config.yaml
n_kv_head: 4
head_dim: 64
norm_eps: 1e-05
init_std_down: 0.0
decay_shape: "linear"
steps: 10123
Each number is 128 + 32 x the weight over its row's rms, rounded and kept within 0 to 255. Layers, rows and columns count from 0. Numbers have three digits each. The size before them is the row's rms in percent of the matrix's.

# gate: layer 5 MLP gate, 576x224, rms 0.0443, rows 456-495, columns 112-223
# up: layer 5 MLP up, 576x224, rms 0.0411, rows 456-495, columns 112-223
# down: layer 5 MLP down (transposed), 576x224, rms 0.0406, rows 456-495, columns 112-223
gate456 106:134129080080102123114124123092151101084113139141114116107136147133146118170132084156084114095154174139131156119131138169166126150128159158127126135137043098134154138127149106162060092076126055135098081117167137097082190083176104148136100121116133102090139070137166125152085169084136106117112187114115148079176183102131111105153102113160
up456 100:117095087155138151116116096150132197112104148090088075134215105127106092132133124088095148156105101162070139072124105147104135102123095087119105117161135120170102184075108116131062134139113130124187123144079092088135178104132154162164087081074070083149094161096092099147147062108084107133112127122170193080114153073134143139118172153106
down456 100:120091061111102108164090114117116141108074109148107081136144115139132147118123077090074162110142159151139156194113143160178122158193108127162102100136094086153123137159123134178098123158158083067124091158116094127126146138179159105134121140129135084157116133052141120097117098170125162120052098108159104118094122138167081165073157126189
gate457 107:145162142118130024147161107118138168159146089090084072180087112102122134127170048129132135109113092101109150145189077097104185186090143125135164122132096114108152169139112119171160104142165143116167097178090144128174141151140086136156128071135130177141162139111111139099149075175115116159105168091135141136169161117156165141168149179109
up457 102:164127201177074134098060121133193180146131103124125148117179123163131120149103167114175130090108158092123108117118138107133120164063135141096137079104133119080132145174107094162151132091154132128124145102105142126122146099114152059091123211160102171171091107113134150149144082153103105182174101105110130086127144070146127122105138128124
down457 102:176183173160087203170110125091098138117067128152099155110215131145125097160107176109172140110120146036073130126154098121153089101123194124085132164113153144153140193143159097141124094059121146165136145089144052098115122088127090134098128103080165188177046096173151135144106124135120114161100112145126175180133183064154127112123131124094
gate458 103:083125142097122133195116113149125120131166162160157125127080091115129130182171065197166097135181107069103111083101159111208177093085136092100199108093126089137122195056080108157103097117146087134116102102133123076160157146127122083154139142124136117120170077172152113116075134114102098132124152153105101148090140151133113174127124160138
up458 100:149107140147074164107145086133133157115043089091147148159138123112151099112140107144094121063168144156111149029139163117094156143152171113139110082144108145156086086131213142131140101153140116113151179142140137174103183100115102092095101100095144157166139133068126171176096149119127087121135069123079161122162119150152153110108072072067
down458 101:096104124057148104103130090121137162134081122065165185174093143060147143139150059122128117126106132108099122089120124135110191101102143130092148130172182139127075102094081107151101139152116121138147126107160135051049162160156088135083148188140172164042120156113036130138102156108086137108170129160134168113149086114128105165120146165082
gate459 094:127155174114171104071106191182114195106100102128067097146117116112086166179134118099163194130105139157089152106135098111125199150057125105115101088095149139101081153100158116140114105106152138135127117179118135103186138119086117172157115114121130167089100103134158145128060137142127147120152116143036164106082087109115146079124155191115
up459 098:128064132099101101139173162103068128106092130097101130140099143096146171152175159200122105078144072157126128169092123141121074129144182119171177154094123152109156124137131180167098126103109064125130132119138127148168107134136129200128045161131152125111153126148139131083154128080119140122140103077143140234168151061128148095154099079150
down459 099:134084173141162096192151124118137082162092171144165076114115149144149098071161173142144043096099086101150167162095124167073120127132125097124114175139123154120096130101123179210170128146122118109110130100145113100159077174127132128103113147123123124152130163145104116117173162098133089189156138148162117111179129113153094123150193072083
gate460 098:049115146149102136162167160157230134080073077137091114180117154116118115146120125087128134192112124167116093109125112096102145150111140145119020121134162191186183129137098117112137102115120105124114135104169121131027129181148142112119102127121105163136114141127063178153128133108144139161087157172138137120131062117127143140083118103082
up460 092:151092090101132127176070126074161090134175138103139156131096145082121105103158109154173161154159071180147136112145079107105132125085116132113117141144166117096145089178166145133182138156124139118116089115170136192189105199162148130172154114108198122142151079157093094114097195119165195152113087193144154151079107102177114173147059124100
down460 094:132117145112105106121134085132161140152099115105040084099133087099158126117106157120149143066133185084137216164139174165130117121125142151112145143107063109154074151046123137095085129189127117093160189095066127104140087098127127112165151088154171165135174136099156101152122123084104094137126158124106107112154128139069136118188156104107
gate461 107:136185114079147090148120093149123079088098137129098127101145146092114134116127102145116142137165111140141121082130117114095175199092132134144114111079145099144113118102108113124128143119128096110109118125131128094133150186141083149118122103166149102117124143116171143119039046135096097079163129092114108167094130159068169157065114108097
up461 102:170138099122119185136157147114143177117119154114131144155160191127172117131096131153133156085159146104088135139144132134180142060103149190127122135166138131072114170128123076120167099125113147154141132130117182163127130097102113145107154197159066068072138186124122163174104147165156087136107126165153118145106066115126181125161034131131
down461 100:128153187100139096094148108094179096075120085115093171090165105093152159133135135169189127044151167133113107113106084139094135195123178129168105141110038135130103126092123160184177103140140118166151195165150110123131161125193082136186171127117100132106121134171118166150151066085135138097128092124110102078170124192116201096145127130100
gate462 099:136129107116084109103092112116150151074096156112177208153140091097127210099140083099140105124152150181176116131137184134104131113162088125173107114102104086129070085129093109106185137101140122189080155112133099122097160071104113120120094103144103193109121158078136163156162099079102138077154160127091141109158173120130131068119095127093
up462 100:107162116135104160100171111153153148127166076063122164134129143041129167093134177158152175192078161163163052123177134110087101125070123186123097093147116163181104137168139126164131167144122192079134134138129081122147076099131113136098112163151132147151094143140131095149169130138120106124110136096125111129108144150141174131098134173158
down462 100:187145173123142154130152162142107113118184071098095123163166150165126099144209125102113164176148099132168158182117144082097068164081128056130076132162126166112104116138086152181105129169105069116125106071176123098164116117087179133127159131117105141091128166139134121169129102169188144114133101147120117158105140132162131119156075146201
gate463 092:157197083143145143112133122097132122155095089172163132183183120167116126164163138147118132152142142121154138198120109085157185064090094132154105153174116132094151186182088152131102113164121156136115145140085116114132096131123110137112182100123097161193042114074102071108127136137105107121126163105149090065180160104147088077155127085138
up463 095:099193146136092129080090127101141156086101127098125133134176176155123116137087167157094142133110142199112080172082135130152101166147065152118169213158178106114107146143167128113108184103121154127082127132116127179080116120142152154159093139138145127150106139144197158127139143126135173125129116110130135093114164124156103094093085111121
down463 095:088060096125107110067150094123141142119124164131156118130112154122105159133128108120090071133106173120084093123118088144145087147151135142172145108128127059083100183091137120098109124133112133146137157111096083178136145138108124154114116145111091156122205163121133149166050104145140107169119107134117126204091146107108120076155102140083
gate464 099:114139149059122079154120115201091173082176087141145086144147146103143113152151127093128108064177119099169172123195116115118164153148155171133151174056113126127101129189105139159118106151115160157102130159143122184077155127161107125154182104175135109114151169143091146167126077072156141131134106053155147128167118164117118122130125114143
up464 104:117131125130103110099148105147088146137139094197161132093101144067169159103115189102156141096120187058191195149155118132179094174170121085149171087134101122119134110157112078092082062184139149178127176196068086137102112146128135161126101107115134164115130144152162125074083111090093167147187064069162140128126104121138103186070096146184
down464 101:135085152184117156076149119138133103146068140135109166102119183110109142086073107153168109137095156123089127190102171098158110147142052076146123093180137093150139126083128146114138106128084139138137126104134128097119112124122174158124121127096141075108148093098117120137125149187127170107114111144134130195111097146174122176167135116105
gate465 100:155117119094129132112149109136122199084115082107167072101143148133194118144093140159193135097133189090073136074053121145114123146113132136134133155146111098158059094114145140133088152085121106143132138123145183116139100180082095143162086167083091176096128113144157102135089109153155108146155234096123116101085169160099156093139112119112
up465 101:166126165151155150103115186117131093121113171121133134110120115116132086122193180092141101095126151168157169107198158157101112086125173134107065074097111156107137103123114148138106138123062077105178193113234148160151080136135155181141137121144171143130105075083114113143154151142083095109118090099101147113115114194112133059117132096110
down465 102:087110150106166119142121114138117143168105117176064114121140131060067128141080160160129123146082120060103129192150142087080123186113155152154104082098106109103110147107137075155093139156124096101176123161172120176091170137160153124130151126142161149121100094146160144085084133144139111179125110153171109225173160121109125224105181122107
gate466 106:100143145097156173130165106074171106130071117152133192124131104110136107120106115135084102081139112111105150086093188070140157104135087098127169135149080155117070110176091136162207123080179070105100098125168132130149119139111083109088180170114124126062134137088153118149155186126094122109130147122104117051186181124155068110107081176128
up466 103:113148090057109096053175054116112093072115041133119111107091116170125105084131147161125147160162138069162159149142157135159105150120115113098172095086109119153157123098142174117166139144110113114106156141120106104148065129083137057121126093130138126129148100138156114108194134138135118135186140127169159152123137111090104095160126167123
down466 104:148090171160103134118130110144113095146114134059135139180119134132148147152117124147105161154150093147101063111133165118131121194176067133169100123135162104178130111189111117075095123125128145137155127165146140113122165187147214079124052134127123169122064113110116137047158091123120155110111095127156150122055175087089140189115127132134
gate467 101:130056173094117192136142121103162153066158133138076096097206121153132162098132158142149124106149139103157118045128132157097160121105106140166095133127120173135095199113145035140163072090133094136152091152156125084128103153125146182118055176119101095083119079095111178182096070092091172116124123129151150086117083131130129095131066149102
up467 099:109127137174074148123118105137130174111116198160130097136148123102081138138141172120127159107145149084124127100089071108038128109134124056139076119095125182094139113069173121122187137146091110134133090100169096159136133139114134135093158194044062076140101102175095117089072085154153128133124162105133131171095136184147090150173096101107
down467 100:127148166076157121135160181127165076124184165146160130147091134172121131126092087117086115143084143139134141148117104155159106108155178122135170106143167143119123146123046060078092138151138092092113113085123133111143156060158156102156148108161131115106163145142103114104128154082159138120111130093137182121161086070140132108139160150078
gate468 089:143130124146146136118172133138103100203159106099109132125144134133192134110144095084121132115136035143118107174113188124108187122099152130083074148106158102139199088146075137108158163140100076125081184129103124131176137155114100119175151127150133158165114104087107066138114173139102109118117077140086072091091161171130111178132117112144
up468 095:139080072149193126109078128110152108153081137091201160134100165109086129148140136110158121142123161116097064154246110119087152138122127139158138173123070050111147122160129127091076111166160163095148120117139074116203129150137144142159137112168160095116109161132111094072081091202140144090125158125086113138079145139144083135124166154172
down468 097:103103084124153162115082154130142105168130101173112134123091168114156194095146122155148110120182086119166116045129143073119125130167148109140122110083131129124098123123081130137169198051100084151147113157141096133112076119170108110118143177138111110146083124131111136174170125129139095120144096105163157120106084131097096181166089164157
gate469 099:045104088100146174098080095117139102174111118142140133104164138175175130146117169120098056142105132121133148067170106179098126094116135102084141152112086108089113169093126159112109138166082166135139156072062136087139127076214113143115139126105153148092077089127151153197075125170123175086115122136154154088155157108101174154178122112020
up469 095:123113137181124116148154159128090159125154099139142048161174159075090137153116094079098150120167185104158189118144106171124106127120116120151133110073112150121132149105114114161109154089134121160131134118106146143164080127099140128077119074116119180148140121038145111181132132115163153077156154139114119123127067121064164110181137091114
down469 098:136077117130125136171110134159109132138069115115100100189119090102112104047174121137113144114130135092167072110128121131135121101091108144178135059140142098160120185142094126227184105117162164165138156168162116134155099174076175066166145115143161101099102125082138115126112125188142140101132075151100137131159137117107175108154098114118
gate470 103:080153086151126173101126125165116126082131157111123154117116147149161177116140101131141082145095122091160074117128131136136133134121133112202126084181130082161120120098129072123172172092100130165120089028154158135133127155135112104101117128168074171117152129144121167075091195106112104108139135138062145086131098127133124125075150123097
up470 104:094077156131077107145180168152120104105117086149056190137135140105216135086112156136094135087155091182149121068144149203061110128096190112127160074158173102125087131107141132138098164151132125107144133121134099099074108106138113080159071166145168094076149130159102101164124138169151124143120116120127147157124095168189074179184183121139
down470 101:152151181105115139150168105119151155133140132066090135143145125154097144157085097128123186131070099072182167101143211078126137101118170112142158159137163106100169142099115042168140095168133121124149152142091079103116140149115103139073123184095170160122135130103106157190092172104086118140177113120102160170141091136141139158127202073066
gate471 090:101023139185099138135119175152104157114183073151138164159113160101163133114085048170127108133159144104090059204114109081130124149170109097124128128111103134126111174124089085110188169155177169093192119152172123078074112144156128107188127086153082137114127139130120112159093104186112108166133108145157145090144136158158140163100168125120
up471 098:129169128194127182132052138142148139114069104127113138108139167118126166064134176167072157108172082154110084129132102122138113127162062092136104142108157120128134156115095147136122159128074111124068118137092109119092100116115192180161159140154196130199134129142136145136134090093135080156148171136138109176072112117157075128094138108133
down471 096:180128164103153133168131101066187134090139152103122099104128140144117177101151132079093164127053152131137141073159108084135088135086125061086144140161170142157178129131125155104078100105139119170111117129164118157157144126052103143133123100125072184137173149122104163090099131197100116094123106118186170132161132112113162166105108084181
gate472 096:151138090101131052122166128130140135159131167181183196090148148135102115150164158097106083167144110138123075038152129125091156154056140139087179069116115184106123140116162074094140153119197123146094099116066145169073112151147100118128173120142112122132140129148170175130168137139190072119157090134136127116127169126052189156097103071116
up472 099:127099133109141116082170094138111136138139098154106080186158122169132079141116149204092138138119108071189158127161136097131132125134128131118129142131163101131116117170065149172144169167131125198155052177139186111068145137157138158153062135113108118125082116140075171090146098102152077122094129112168133142135158144132076130101104090143
down472 097:136138122092126134118115173083143121153111139150118131052137113122204084179185092113166113125165118138047121167091126159061118188100081124147062084111047136177140136130120086122150098110112108096106157147127067116136081140141142091106157071133191134135131138146172105111079117158160143158184071130181050153167055114092126153116132120150
gate473 112:135171156104150094162074072118138134095104142155082067132131143092141142102116097101161143118127107099170180081190143120116147112163144092146092138137149201077099105136124144125178109164100154165136152110099154111129086142163102110090170114129126134145120175175105157158106118092128053119183139085082173129150133172096165131119060160191
up473 104:099075110100106170079098146171161130146113105145175146111184135095121169137103117110182113093118115111081124107108124113110137176118124165141157190119099124134115148123115115145122094102108158138118104118159106140108124068078144146114176179118134105138094058219128136168121126140148154134121120144122106102153202106175132136117102130125
down473 103:187159154152133145107118136149147127170130092127149106111137152137155115187167152117104122085102091129123102079089150151150164144162097129108140092121137199071081161113174187196094085111150122078155192159192123142108163119138080100076117102114162141170144121162091101103146130110156076134097140165167105174131133099106108138111059165108
gate474 098:151147154065134104077159122181136077120099044139091105123174156128127082157128178095173088101132112081056147110161107080124199155102133159165116101108111139132072110096102122177120112167111136108095185172150143086139125127164114155153153137162123119144165171163097157209106110141096094114128206104115118119103163194107113124168175103161
up474 100:136110203103178116087141071163148095137111130122121032160160145157098089174130175126171136103114151102108166088123122087163074140104107177169164065102182125176132085149117136137114137159168174080141123203161105130115087070089168149110128109095130158137101169178103118165171165137092101149134119100132122125105100147137081147108070091129
down474 099:096086188132113155132126146142127040206108161146092131139086154203052119126101130141163160138078165078159108134095189143149055089115122181153137092170154116092215138132081113122120179115177175144102070139145125154106159074058093154122070102085110121118104140136131137081132132139131117087152054124108143173131095094121143170151083182114
gate475 099:128092140120125143133169120148160150133153094128124154126086177159139118120127096143175069133092124130130162120122101141159111128125086104183134165096113152057109154089158139094091114159060148089081151129140058066142142079089080134106207176126162103119117138147139147106098115149043144131172079109146120148105157127111161116202171144133
up475 103:127181102108125123133120100113147073104102150163121182142087113117139131093076120174153108133159125128135079164146134114105111184142135067123125163070155140125074122150119174123138090181172161120126106142212089091086147190090117145086207112101084197080109183180073124087149147187171098096122177127164169150104105134118143169142113122190
down475 103:054099068133116086137140170150145074176134152153139150135100126125075116121171213076111108113109145111099126192092145110063064146115109152166146100117134086109135163130165085092150136134115179171122170144083151134159156105122053133119099151114069125155138084091098130165048068177182096104120097128072130131113121156144138167084132138190
gate476 094:159104150120100125081136120125130149133128159133083079142167072130097139160071134081214115089150085132140154103157104162138150116144108121151065133095161112118135127118184157172153063089119126158126131174071136095116132152087094150115161114148143184061150148077066150158187146077210137130137121131106162140117135094110135176184078106111
up476 101:085135103208137139133172111060119157134129111194084171145079178136155157119092122145095163121148143201155063159148121098111127116115163053155134181175143116125112121063134134079121179149109138127121163157168087138137159105136129073153135110108122135138110150149118140095075130124154124161166174147118120120053138161151082166108112141115
down476 099:072127113194170156097083101141145122135087131221112167136170082176100094095185115149179075124174118189146107188124120123139151133157194144149124163120093115120105132072142155192143161122156098079108095071105077172129131142139123114127108137086176093043091070150173086078135114107115133136136171135215127135162137118123169125042100149121
gate477 109:099136203101153138168145108160112127034096154143047120105142116083125147089088162123188125103149109131172132072131096091107179147097103091125119107094103124164077146109153138149162095157167097155121178143170128160119143078089130113104093135136150117141116123119151156103124137171166125142105154141088189117130143110085061142132149097186
up477 100:128138117142136166109150127183119087135130169090143168031130101129136103119132163170137122099097138105137174119085145109048118141108161162143112079158102134075115115056130108151164092113192043128103152124145145195184124158101102105117122145149138179145208086129141110154166138115122170187104183133140142109084099189126123063167151111183
down477 101:177130123113140072098099156155115154106162057187136106133082136140056151096140157131091088180135120126096144120092176122134124155196107133173140109112148161121157162077088072151133124100139153108110125161106120122119127121077144098140101133193087093160205145101103114125119120152169155097122125117109100132068147131141150092132186166090
gate478 101:140133130140072178156062135104090034131157148150103097129176088108157156097150182112153150122129049136145113116134152091126168126124149092105121147115159123079114094117094141117084176144163119176106161111175164119110108104123123078177092144112138185117171067093123122128154191121123142064152169156083092098094145141132129129124151146153
up478 103:193146096134142119104093163131117066145127129127108129144149093078191106092102123126180112135139119099081145130156104138082176115175097108083109160093176126138139051161094081123131144124109116116124110206138099147170101177119167096123154112112154130121153077077105113102153109121079093090106085135098114132088100105107108096057095100156
down478 100:114084165113118181165110136109108162132103157141125109107183100106127123096119113070084119118156144102144153111067088130113079110156107155153127087157103140107124130145165145103169142144121134126145099100158147101154156107176104152166127117174161186149131087142180139134171137112202146116117139177189128112167136157155129158152178089171
gate479 100:162139121127108130136101121141109136143154049126131096123129094125103109164101116098115112058039132077162089148089184082105134145143125124166176105168124079041134100141121080142120103158174088158088128144131140143155135178128128138175153136154141086160104048115142111162181137150142096150120115139104089130139177183121100116129130109082
up479 098:111127175158085111109156145091125064067073114132176080146129168132128163101086086130086141107099071128090089166147130099120127122157148087157138146078116150141101146133108149149150164144191121139116174082113090121129123136172102149099098146085152066116103147166113083130112160192118105072124132145130132178096157156176124146133145078158
down479 099:102130123130140176120107104111183149067176112100141122127136055100079150088181114114100169135120113130140182094156047101150143148149112095094151103117160130173132120159161140149113164108106067188116204133174139096160149127119116071168143124096177139136204135127141130119162141108148119136171108113073136095126145155146115180102170097179
gate480 094:091115139139121085143153159124156133127116117148085096071136126124052122091176106136105112160045178152177166085111135140076143138123076146108147102134112146093118123126133153114143080121087156131081135119178169185187126180098110131133188120190135112103074101062156138176206139102119136120122147154106081093113104159158145156091123120097
up480 098:132125133121108111108125208075083125068109109121126117100109147225144130114175152103153075111229111146103069092175071167144112163186165127091125070112045130139111144139119092119120138114119206099141116083038117108110055156142112125080162095064165165114140086109162133156108128109166177100112130099125149141084117103102094142154141138154
down480 098:097118109183155127123093122134076158098148172036121139149122091171119171104155123083140107126131133087115058114120145121096106116096104167137082091123129153167138196163138127198157113147130143117105076078124152182080115164108111076139083135080137161129080094112155127128136147128086135106089175142131159122132171108091126114126151153166
gate481 097:161103149127095139091185124136149108094157118153120136180155105153100151151180124129104101111166137153147080122144164099085163145142065115100102149141172112108126147106097117151128157162076108151107160153128089107154127099160133085132111123134142121168139159157173145116068125172145067151157149119116143083131105164111190143060175124124
up481 103:127120113146107113106090118095152197122128102191095146114088162170222066186115120139160111139165130151136056151155128124060103113119216128096107181187092094102119170132047159126165163130069128138101101094141116186170105063127158110106106097164186127118133179136122086127074157154110131088147123179166135142121125192151089127102129086185
down481 101:035155098124107078161115167160175138141132105056077142103141167114093126103154193128082100098090104124164157108101138125156124138123106169190117194191104137173154072143086133117167102096191111117161138094111092145147134121150185163091124155140165122126093122096149123136125139152104129121139117116085121130146117092152101194127092159108
gate482 103:146123088135123175171117143166169143113145110126096118125145153090128125158122159149134155141126144094127102135121123137160149182094104171120111113114076114106103158114096160111146199066168120131076149108143133084121144113139110064130119101113155205131165109101072186147131156146076180128154065149123054107106160174201180122140149153113
up482 100:115158124102181137171182140176174140157134098089101108157139109093094123136091081091165162130123087115124121188144174106127163088103077087093062131147126125148085145079121134129110123164126156099074064140161096197146140108084118158117163167151130065142039111141115145121143141110150134156115159105126142090120134131175101194114120144104
down482 103:083122122125122121110090168152175139157104098154165132189202181141093063168128146184152087117112109139100132135087160132195134146112118157177153149044137170103178067149143147141148175119143094168111149139128073098102137146146048139171133087075130159151131076099092191100123156100098166101144091204169154114131181171114115130120124124181
gate483 100:126131123104124153185121149170163134139149108136099146180160136109169146094117088185162133139129105142075146094159127096081188215175146169125140151113150105112115126099180091131178072147121100138149124123136145083143170142123102122138147104129132167121109105074121137095103117155177080063120161124097103132080162156155117153171140152068
up483 096:093120105129150147102151101064026186123105117109170138134084104172074098160161123076116137111144109124142107122051134150185145136146132079156140110131114095138110158116097123147127078067073192107141098147110138175155083132103067142090141136131140095102090139158129137192140106089151120170133084106131129096097095140089098141117120131135
down483 095:139117138111124162153149114154071097086109155139129133215106088133118124166145138154113132161175072092166182159101111162155181123095110094187134135139131131132131107085107137140180076109067137128136135075084068148096160152102077100135120113092129106100159131114108136189085139127146142129112059091141113153092176118111212078190127156103
gate484 098:071143143147103132114095143107135081195134195150135158060129122058138163131076132170113135110173094148097109076083118094103170109156173164090155118172110115158176123105130203070174109063184125140146128107165146118143107155144093116167102150099171124092193112154101160096180106144114144154121112197152141090126135069093122164149145122100
up484 101:142143094115160079133151106063096156071129167092127107126126067145113099159169131150174132083115173108156153198102109134153130183159130098111111157101117131091103142161163113116161112142099105134120191139063108086121156152167102131169189156058071119133101164151154166084072142124193191107167111132113141063126068100110136115138128142109
down484 102:151126124141081190179141106166159113180148123133140164085117197129157168172126148162091157136154105163080152074148173122093156030114153148147093146145147124116141125101130165105166114106147070101122147152178157187057185089092100156067146107155138160098161114118076144120116168176098113184108121141111080123186178157099127146112109169142
gate485 097:139147147159162121056133118077062157123131158094154227116115114119208080083102117089147118118200138127145173078132111165134158090084143135107119110130054180109120169166115138119065127175092118125074113084190136199123153098156090175159179119142117175091100139106107085099141159081116132176083130123149163122130129160131130124136116147174
up485 097:138106152162122155093078139152181124111105108134137113111107148130155094126071176103157128091098107163143175146118130089159117160118227145126129107137162117093133172185142165105071131124116129124171089177105105096129078160100127077134109161139137089097137159172151125149073130116159192119177114141103152062137104157093090129169126142175
down485 096:126109069146102125141127138088194073184089130065062112142120145087085130172094109199095113131107166113160158175102114133155148172195084169192149207126169068186170156058121141099200153121175129126122114145068109176146145129122124084103100151136131121196086123106127111087140124177136101132216162086110168120146137077143123167111103057105
gate486 103:089123168152117097177121128172145142089162116117050099174170107126107141028074094129158135128146187093169144155118098107120180085202181107106086204158160134146062148121129169153126132130155159126141182105133077166178147122123075097173129113196187085113143108087118159127143103150157127132178158120184181170134130149143134148185177157069
up486 100:176116220145143111119125148102115124140170161093143139154134166202105118130142072057171160169156190132172126106136073121116148177131146084196146141192161146136151134096161104127115124080134127119151092158155121126122122145142101139169161136154143152077123116102111143081139106115193149081147120102136097126124096093124105141109105155085
down486 100:136125122177078218172173110134193130169125095169124081131103129149144101184164125094134162122044161044127118110103131113131104114107091097178141102129092121137179107130135108150108116182071116083119083139147192146157164130131176148113124084091092165150148063158106191114153134119132145165170111119127131092113173203133098159171178153123
gate487 102:181122155103116149118119163151195143144114070142158098120120150099133168117172158153074088144103117140098139076122140115107187132105185160160099149157141115162133109102127171107140116134109144130116185170079150201133165144168117141121127176146148116163131125092152196133108066105120131114178138108178111070095169091122149122144079107107
up487 100:156186118108121156064201126175164118160135119099165120106090156109104143159103140134080167181157197122123168164123184195125126135087137119186178149121142111096171154123109145097140157136153120142137134142051132135135057165119171156083155125115130199150084123111071194125153141125080127139169141102144090144097110163069109068144093121183
down487 102:117119095160135108137121105071144141104160145144126116139173064110087105101112141081201133050159125093136175162126134127165090081135158145065116135118107073105103164112091085227093117159117148183080130132132117114161138128077073147107160126090128126046134131141099118140135143173135103133069120142107120151120072144199134119145146136141
gate488 101:102147107142131102118134101172061183086148106116120147169143121137163122124112039159148141126097085140111108112085106105135164129157221125081110090071152091074086165132129117130122143075137093133096100116156112130078122126080134121129100120121120123107096116183081127108128118132154095145122178129123104156131136193013140143085097163179
up488 104:139137133108182063099142138133171131147108129167096142015168111117113126184160109175154135131147116098139080103062163099078130163135078112156074154131092125185074129098154107144211129114152136114103129136182104210174139195129112063132096125162096170112136156131137129137083102157162178147105076107072157098111169120067180114143121159136
down488 105:162156156077171098126097110125104107079145144138163171090134145112070058103160132081112087115107125119112138126166116123137169131119075163163091147132103151133060170098152141138165125157107068109118123127115163141115089111142037115125157123134149190104122114092169162152167161142160049079125119125113118105144176116109125147140117134184
gate489 101:134151147145094212142136174107118101077163087146132138120163074099134143158135103106108128139096089126150117144081081183159141170087128137144157114099152118095111142153157132090121130141151160175161139116140127106122120210114145136115163180157095071114097145104115137109120060063154174087191124102197120157127136114108165108123155156140
up489 100:124109173123104152094119100131192124097073153126105166128169159163153118115127145157084092130152139143150176078125166058089112148118153089102084086154164142109132137119152113093096123142160078117130162141158122142143121111128074176093198123137179168052212109158097101127142154150176119089145129110130153144202123178202164087109180093081
down489 101:134148146109113076178115124172104114190128123171118124090137073113136155140124124135126218121116098113152173104165168177181143171158088173198149156145115095122144106154137086082129101109133136151115154141130135167154091074141101092144134111116126093175059141109119133115078141126162175127105132102175094149111183098083128151137157150163
gate490 091:126135148118167127196129189146103110127149146182175109114167162118193104070088147040107100131194176120084137146158132146179128113124134119150147091138152225155135158153107129129105127163154094127147157145163135060103160128177148116172106087140113129109167210098156147136131164098142115129162181133098141100152127141113148155117134203064
up490 093:103124134127104076098120063147145130116105187140107170109095121115067123123135122130151173126126169138174143171130101140145140089144139143123151078083135150130144124123141160132163125121128135079149155088058094098168155136153102104102112102090089090072137123065083152117139136175139157086143088133141138187092133115160145138199093125178
down490 093:104120152134103091129173114117125086146110105108046112211115098128111148151140146151106131104113122115141128150142115148096182139128124049130118157133116164110079219121080169158135123188141117098180161116134100084114085114143077179146079127108104147055109074109082140124144117199162121051085113123110099152158194085147173109111049098157
gate491 106:127122128044138122126116137132120112139087125109094083091152086134119107184131151160175085105156126127153063139149150101072139125096086153133087138137083145134098132100136149117184122168118097122168129141137151110075095150081112173159131124155200147127146092126136115138137134109170143080175125111139072146113077118094144160174153142131
up491 103:095103136147054139162106086161092126059133081136133148166158134124165162156096154158170142134178104110124167175133088216100165141151117138130108088107130141115139129112179142178137154160107185155145136159167138108154145106163126130112084125085101114136116182137211125170174089096117098100112165075146185197068175189120139120095131141096
down491 100:146180145125158088128097150136136112148185142132152104081170132122161126162202226103151135113168079122122070139141174073129159179137128138131131092083092110110101133129160090084122112100153090191155095141136100127148178138137101131126084131180122129072089121123122132040121169166148139137149158155112094108192124140089104103151039115108
gate492 106:096144149119102094115084103136142053151130136139166132148137195130090117099108088143149144186086100130159169166102106128100143163090102125146104098143150112096156133137108125105144141112164103121137123117074110184069129060140055125182120098147131120125149158098152163108088100145144113079106098129153164146177160077067142129166081108105
up492 099:150082081136125138138098078169110148186174144161069088151138098123072081134119122124101105147147103138164088128102119087161146140160085144153118148123192162157138118097096104119183112178102109130085167143076166158126044145139104175080143195089107152070133138178159102103146163070166140131138134085105112139139122100132122103122137091147
down492 099:122132082084125115053121119118128170115076141152106090134058121118183112139108083178160129146184164156072096098171107111155194100124127147103115105172096075148069147118116137125107136168116104139152209139148128130112155172109141161106114103097117181100116087116066156105137123126126085144079108123099085157106113176116110144091079135132
gate493 098:125085104102118164121144084120117133151129108087115166171169131099110131118176113124125116122166151110100090080110075096144158118119122136102137079148127093119144154129134118123110151187132145149174090150086125144149143125144089187066084100100118159063159078107096164149101109149106159181190144150144069145103142109158137085120117123143
up493 097:142168150098069104156162160128086088153153153156148055115133186057141144166147147157140116105152136140068133093141146058109149151087121158089110085170153070130139091140137140102041114145124208139096154072183176115107074071090152095140121100109108155077132158090115083099118110181115122069117165148131157150117094086143112055147146113140
down493 099:168111111186067110133123143134163093103094073113093096106153117086150161131103124130150152124088137170142134165148172104126170150083135116116132151160155096149150123120193131093128168151185179168154132139164131128146114153123113076104151114140131133135187120167143118118076121151120117117107116106098134174144182150112160025132120118081
gate494 103:145127116122145135092168120185135109161131119173092126138144074086107133136098094159121122182144030100166106128093152107065142107104125164132154113112095128092094184058175128144144101152177104138083113129145152185187150139139081123176115121144117100123166131084103145066106156134172122129139127132124137136137185128167198063153150095097
up494 099:123181131130154148092128142114134122117136092103133136154154095079115117065125177173151117147148144107125107129084150126133104098064131151156178076170155143140112111053165107163124098187107125092146167175130197134122093148058166152095109138109142101102148109130085110062194094186148095137108125127077153128171109137133131092153143060107
down494 100:081158125144113137094161108099133161101119099096081087105105129131115114104125156166093117117135239152137121068139093161147132112133095134152178130175142130136108172085173159112110078124135168156128107115139204062131093125118173109135130123145079109104137221151134137112163111076104139193097125113141163137131078156134099132166123155126
gate495 096:146102069165048136154057162156085203153146101164148104094110098134133132129108065139089107116094144084160082152153186156101123085142214155170116125045106105116118139077081121114155104105150143119151130108149128146179143116093189133175153133168087108169113093153120124140150128203115147151110173100198124120094102124165146166116127055119
up495 098:071093155118100152140089142124100109157116134157205094105140156141123124121138163165151145158138132099169106158103144119129121106115126143063101109138075185144131140123117144119050086134130151095083106065121137190100131143117147202168126156109174083107135098062082071145061068105182186125132071138135141169115144164118165097103076188094
down495 099:036169171137162114063134152128099101018114112148104085129148168120141125085143106108156168115127136125117178098122090149150163119092114109143100123146148144168147179087135219068099076132140143143137136207143171121119084083119089142132107094169121152144167091151110117088147172121145096121099084163150125074110183136112100133134132155133